Weights of a small transformer language model.
Size: width 640, 10 heads of 64, MLP 2560 GELU, 50.5M parameters.
Architecture: LayerNorm before each block, learned positions, no biases in attention or MLP, tied embeddings.
Training: a variant of Muon for these matrices, 566M tokens, 8643 steps.
Each number is 200 + 40 x the weight over its row's rms, rounded and kept within 0 to 999. Layers, rows and columns count from 0. The size before them is the row's rms in percent of the matrix's.

# v: layer 3 attention value, 640x640, rms 0.0769, rows 611-635, columns 256-319
# o: layer 3 attention output (transposed), 640x640, rms 0.0751, rows 611-634, columns 256-319
v611,105,218,177,237,203,242,178,322,133,224,192,224,230,207,209,153,191,186,137,214,190,244,124,200,227,196,238,189,176,186,173,199,213,156,297,161,110,214,297,263,215,182,226,244,232,227,187,233,172,227,146,220,175,172,255,218,164,184,178,212,215,231,213,164,186
o611,100,179,219,208,274,147,250,178,153,228,216,239,101,206,197,140,159,168,249,237,180,194,221,195,210,171,104,233,247,211,267,228,218,299,186,127,150,179,128,239,193,181,258,109,134,235,262,113,202,176,203,171,206,174,152,181,216,193,243,260,135,185,195,215,181
v612,092,171,141,165,237,142,298,198,191,233,210,279,266,205,194,209,145,168,191,300,205,126,216,164,205,293,170,170,194,197,184,218,168,190,218,224,218,271,215,252,246,234,189,174,229,185,228,187,216,190,255,172,178,158,180,185,150,187,203,175,194,197,99,214,164
o612,091,157,256,288,174,226,206,193,210,79,204,112,151,196,258,158,232,175,233,195,186,271,136,204,203,210,188,231,236,226,202,163,240,212,204,147,182,211,222,180,159,205,184,192,121,187,184,217,287,252,176,171,222,128,143,216,193,160,197,197,270,124,223,234,159
v613,096,211,228,188,248,173,238,239,218,155,189,194,273,179,193,212,262,245,174,222,161,118,109,175,138,208,282,125,115,242,237,146,191,170,298,179,114,219,267,188,202,153,246,255,206,277,194,167,148,190,175,205,219,200,217,217,167,125,206,237,241,207,207,224,213
o613,090,245,225,107,213,268,219,221,208,233,205,231,161,227,193,169,276,174,182,204,258,165,301,213,246,187,168,161,241,156,158,256,188,196,123,243,224,210,151,192,259,247,243,177,219,179,210,153,305,154,214,220,233,160,206,285,262,190,178,200,99,184,241,226,182
v614,101,212,185,230,165,287,194,189,157,129,185,152,207,171,183,259,255,181,250,185,216,174,202,232,251,230,211,203,191,272,268,261,281,201,141,196,237,252,193,127,188,247,199,203,179,189,230,183,167,234,286,148,196,240,162,208,122,222,197,211,227,237,201,192,302
o614,094,223,135,166,140,207,164,217,139,230,186,175,287,147,234,241,127,244,211,215,164,256,297,212,131,121,207,173,197,219,182,92,157,151,321,197,114,282,201,248,266,201,237,193,223,258,151,249,277,224,119,208,171,200,214,208,177,117,152,145,193,157,217,248,100
v615,096,254,213,232,185,248,224,215,234,253,202,136,215,226,202,217,274,132,186,170,177,233,199,242,196,192,130,268,310,217,262,207,210,223,162,200,240,150,137,229,213,237,206,216,148,216,208,243,191,218,225,178,180,177,198,60,239,180,160,218,184,168,136,231,212
o615,092,184,94,168,236,124,201,228,156,97,235,220,185,214,118,176,170,241,195,136,175,229,196,157,226,162,222,181,131,182,256,227,168,242,227,154,216,259,212,231,247,123,191,297,165,194,158,185,173,195,235,218,199,211,228,196,156,135,225,202,202,197,178,214,243
v616,093,201,143,181,106,166,204,236,230,258,274,205,145,247,212,177,116,217,131,180,274,246,158,210,215,234,266,219,280,210,176,187,229,205,197,155,184,198,185,127,255,233,166,160,249,212,228,234,117,229,200,226,183,124,201,152,201,196,176,229,171,233,253,189,245
o616,093,215,203,241,209,266,274,171,244,205,192,201,223,237,170,195,217,141,319,256,255,205,227,197,173,214,179,277,246,227,120,210,257,167,231,211,229,176,193,229,124,211,154,216,178,174,158,176,205,176,203,157,252,180,188,157,210,158,199,174,199,189,257,266,192
v617,097,221,287,151,181,154,184,272,216,257,231,203,187,247,191,227,199,200,150,210,241,268,236,204,205,215,188,204,204,182,256,142,163,188,144,208,261,196,225,151,291,144,204,152,189,130,195,236,237,202,189,176,161,166,212,187,150,171,174,239,181,160,179,174,297
o617,096,215,239,253,298,219,177,176,165,201,211,295,166,209,202,227,139,196,232,201,119,109,253,158,193,204,139,258,236,246,175,206,254,156,264,153,222,156,123,200,133,189,185,270,195,253,201,199,178,204,233,152,229,186,170,220,236,198,253,155,114,215,206,199,127
v618,098,221,230,168,270,212,134,161,243,218,188,166,233,248,245,183,294,225,192,203,194,211,203,216,170,143,180,288,189,221,215,125,284,287,182,185,209,187,133,243,146,222,214,133,275,157,178,281,202,188,228,196,194,173,245,207,175,229,235,235,190,196,173,237,232
o618,095,226,223,204,156,195,213,246,62,214,187,123,217,125,230,203,149,107,225,213,236,171,220,186,190,283,198,196,207,155,195,262,211,147,234,214,184,159,192,191,170,159,226,122,160,234,204,194,177,195,187,249,237,269,192,226,181,235,190,163,188,142,173,178,240
v619,096,234,130,186,191,237,164,236,226,233,229,90,229,165,196,172,154,169,155,253,208,129,262,164,179,190,223,233,130,195,173,178,253,249,190,175,178,211,168,130,131,234,239,161,189,214,167,132,208,241,207,210,184,267,154,183,230,191,233,209,208,197,225,150,180
o619,091,151,167,119,134,240,219,244,195,240,209,108,259,165,299,239,172,227,211,269,221,245,198,190,215,243,266,189,270,195,194,179,148,250,197,211,163,185,212,194,266,276,195,186,160,264,186,191,233,175,184,162,230,181,162,196,236,254,154,111,159,209,131,207,182
v620,094,160,174,184,194,156,257,255,194,228,213,166,205,246,189,200,207,153,202,203,244,105,167,244,255,196,264,248,139,231,278,208,185,193,168,226,168,223,173,246,106,215,214,210,170,192,177,198,157,218,85,246,225,183,179,223,213,199,227,228,134,178,167,152,139
o620,095,281,206,159,188,220,158,192,235,239,165,201,200,171,199,213,145,198,164,138,189,276,227,170,207,195,193,124,259,186,176,241,182,154,247,251,198,229,199,169,241,203,201,235,199,152,157,202,181,203,170,174,167,163,226,180,195,223,264,178,206,122,192,257,241
v621,092,238,182,197,209,203,106,198,198,228,224,209,211,236,129,202,168,222,218,198,229,157,282,209,142,107,181,182,212,194,197,231,241,241,220,156,182,218,206,247,200,139,108,243,219,156,161,201,276,176,187,226,196,146,212,183,178,200,167,206,263,239,252,234,194
o621,092,190,195,233,226,202,216,161,257,260,217,310,221,216,216,151,226,135,190,252,195,201,143,227,202,283,226,222,128,118,247,186,208,106,180,161,161,164,227,219,229,241,201,257,205,207,183,228,279,217,184,255,202,232,213,243,159,230,110,268,246,174,248,222,231
v622,093,266,182,222,171,241,183,266,121,180,160,273,181,188,166,228,195,181,171,201,185,194,226,206,170,202,247,207,176,191,146,106,222,244,157,200,172,185,184,189,103,209,244,191,219,254,228,251,209,202,181,181,166,166,158,268,175,236,204,125,226,250,223,169,256
o622,092,286,239,229,170,185,280,165,326,231,140,219,185,185,156,212,191,170,190,205,237,221,224,127,140,174,203,193,255,166,216,184,236,174,184,185,256,168,204,220,236,196,144,234,128,216,226,171,233,148,224,210,174,192,218,233,239,169,202,262,235,245,194,187,271
v623,091,216,215,213,218,154,131,235,146,110,209,166,233,196,274,107,123,156,263,182,238,221,168,157,181,209,239,216,162,211,248,169,181,187,165,177,184,164,206,239,188,161,257,174,182,167,253,196,139,168,223,158,204,222,170,147,226,119,185,203,182,201,189,201,183
o623,088,195,238,281,183,237,273,125,194,281,196,233,212,197,219,248,230,244,96,172,226,191,191,222,237,195,135,182,202,304,184,213,261,142,271,193,123,246,242,225,165,194,171,210,241,157,192,125,218,140,169,164,182,220,175,202,164,265,170,148,153,203,204,165,185
v624,099,227,160,192,248,212,123,204,221,195,168,194,159,285,270,212,220,223,201,210,183,218,226,258,238,193,140,210,230,192,170,208,197,145,233,265,196,239,222,260,157,222,205,247,225,150,207,134,113,145,195,196,175,263,193,245,185,179,139,229,119,183,157,242,189
o624,094,199,141,230,246,203,231,216,195,201,194,173,243,205,134,210,187,181,155,166,193,224,170,204,153,204,178,100,197,202,174,237,227,211,199,133,159,184,189,171,163,143,189,271,140,236,234,273,257,216,212,167,243,187,182,134,168,205,150,262,154,237,112,266,200
v625,092,162,204,172,215,189,213,210,127,155,201,138,172,176,172,200,162,183,151,213,205,140,226,216,218,241,220,261,251,230,158,235,209,227,273,211,147,158,149,261,191,260,246,181,225,220,228,169,207,228,206,189,256,153,193,211,273,292,221,177,245,185,187,188,197
o625,088,201,182,321,205,216,254,188,198,210,193,149,207,285,210,216,207,178,245,180,252,317,198,228,240,183,146,253,210,195,168,208,144,170,110,173,196,231,183,188,204,152,181,254,230,166,208,208,155,191,190,204,119,222,153,216,174,196,209,191,168,215,218,226,185
v626,104,144,205,172,224,270,183,275,195,146,175,233,223,112,180,242,244,270,287,143,137,184,233,205,195,170,185,148,156,185,234,173,203,230,164,191,203,186,182,164,176,180,138,244,235,172,174,167,224,213,129,184,205,221,164,209,117,223,173,195,156,240,185,171,307
o626,098,249,102,233,154,244,199,188,254,245,130,215,235,263,203,205,165,174,227,160,157,221,175,157,94,247,245,221,188,155,224,138,127,195,204,222,159,219,249,183,202,196,227,285,165,200,220,196,164,208,160,191,184,191,208,234,259,221,183,215,234,138,178,189,236
v627,095,207,229,198,202,173,235,248,155,280,230,216,102,196,143,233,206,195,248,184,130,203,249,178,157,268,199,191,139,189,214,143,201,170,249,189,243,148,199,147,202,205,163,280,160,109,222,253,210,270,151,225,237,195,180,201,198,216,221,210,227,175,206,135,240
o627,087,157,200,183,211,245,195,274,147,144,184,254,181,215,212,256,202,167,220,245,181,164,242,190,195,231,159,182,175,250,213,237,156,255,187,269,195,175,145,153,246,272,244,234,199,215,227,165,188,138,151,187,186,157,224,222,235,183,169,235,193,154,204,219,244
v628,094,258,278,244,218,250,162,157,123,183,175,165,230,211,196,278,154,221,223,182,201,196,144,157,218,156,262,193,176,172,198,210,255,198,185,191,163,240,178,264,193,227,170,163,171,215,225,207,235,227,272,213,269,172,226,201,233,106,133,203,145,209,272,219,217
o628,092,142,242,186,206,210,254,202,261,165,221,178,219,208,221,206,169,204,193,200,269,173,255,204,224,136,208,220,251,253,193,186,138,136,227,154,202,186,209,161,159,225,219,118,210,254,247,263,162,171,168,239,238,229,222,238,234,212,215,113,220,229,168,167,197
v629,101,191,167,194,179,273,175,190,244,207,166,180,237,234,160,191,193,254,138,179,222,204,206,222,199,157,278,213,214,195,286,232,116,191,189,191,163,166,228,198,216,249,169,178,218,179,164,160,282,142,212,254,191,256,257,180,161,317,155,196,186,220,214,166,220
o629,104,192,173,195,211,165,268,254,250,242,238,122,253,153,224,178,197,111,264,232,177,297,212,198,202,236,204,174,177,156,139,246,257,237,249,259,182,172,170,227,206,184,163,132,112,273,268,257,195,279,269,197,201,210,245,168,153,181,223,149,235,223,246,212,186
v630,098,166,132,220,151,198,228,184,260,266,229,206,194,195,181,194,263,203,171,142,258,209,190,211,295,135,215,140,173,230,227,158,149,150,185,234,209,177,104,197,206,193,282,232,193,174,189,197,241,168,182,202,188,216,153,141,176,220,241,186,255,258,189,167,198
o630,099,204,195,161,133,197,191,250,224,166,225,165,205,247,184,162,120,201,206,190,214,215,207,241,138,201,144,207,227,247,181,237,231,184,222,197,224,236,166,252,159,166,256,97,268,201,208,246,210,233,191,215,153,204,239,183,202,171,246,287,182,137,233,237,267
v631,101,148,168,213,193,158,187,151,131,313,195,231,169,233,182,197,206,177,196,187,201,215,141,175,294,221,257,206,183,113,259,141,245,192,284,133,210,175,142,193,275,202,231,157,211,182,169,168,174,146,140,177,247,262,160,182,187,214,239,219,179,189,191,246,253
o631,098,189,153,152,153,229,173,230,151,150,256,143,127,228,169,110,149,270,226,248,162,229,239,214,199,205,181,226,217,189,179,161,204,202,185,260,173,193,196,189,159,166,225,226,177,214,188,201,205,159,227,258,153,154,146,185,198,208,202,179,169,252,177,159,185
v632,092,212,180,249,192,195,242,169,171,124,200,210,209,160,201,153,180,151,258,204,195,201,180,172,149,215,234,185,227,243,227,184,175,226,259,213,200,197,189,199,172,211,243,191,186,267,243,197,251,244,218,157,225,231,146,165,167,114,190,210,232,215,246,103,168
o632,093,242,205,220,160,269,248,296,234,174,203,148,156,265,136,207,262,225,212,136,221,194,185,216,153,169,158,180,165,172,213,130,183,176,210,149,200,164,243,205,248,190,288,133,185,167,169,170,134,200,214,248,207,234,248,227,189,255,156,233,178,172,175,208,252
v633,090,203,185,188,185,197,174,194,198,226,228,182,204,235,172,234,174,221,195,186,192,183,267,169,239,174,154,190,177,208,242,148,216,127,271,184,223,214,245,167,207,161,196,211,247,179,142,171,184,179,169,227,229,195,238,232,223,177,178,275,106,180,177,119,174
o633,089,170,257,178,263,248,241,191,247,223,205,117,242,279,221,184,183,179,128,180,190,186,137,220,145,192,204,213,214,249,171,196,192,226,157,128,138,215,212,228,248,243,313,135,206,186,226,204,176,241,197,240,248,158,210,197,121,204,160,187,237,172,122,189,231
v634,097,204,168,233,213,191,174,195,265,206,191,247,194,235,225,172,223,224,196,234,178,182,267,187,219,159,151,208,218,215,231,195,206,208,174,212,144,268,192,116,143,216,137,150,245,214,197,184,162,203,144,132,237,234,205,253,212,185,200,237,214,153,211,192,228
o634,095,209,139,156,185,264,234,197,214,197,241,198,182,252,216,242,158,202,204,171,248,130,202,208,270,176,215,122,224,146,208,245,182,141,214,234,214,88,223,208,269,191,213,178,106,262,158,216,318,224,193,211,209,176,199,142,270,210,216,160,231,212,188,213,207
v635,098,305,126,184,145,209,266,233,237,177,149,205,213,210,190,169,265,235,215,137,157,231,195,165,208,128,79,212,186,237,157,189,240,265,143,134,212,166,191,141,135,301,130,161,212,200,192,227,212,203,257,256,187,176,266,168,212,223,108,202,237,162,216,157,233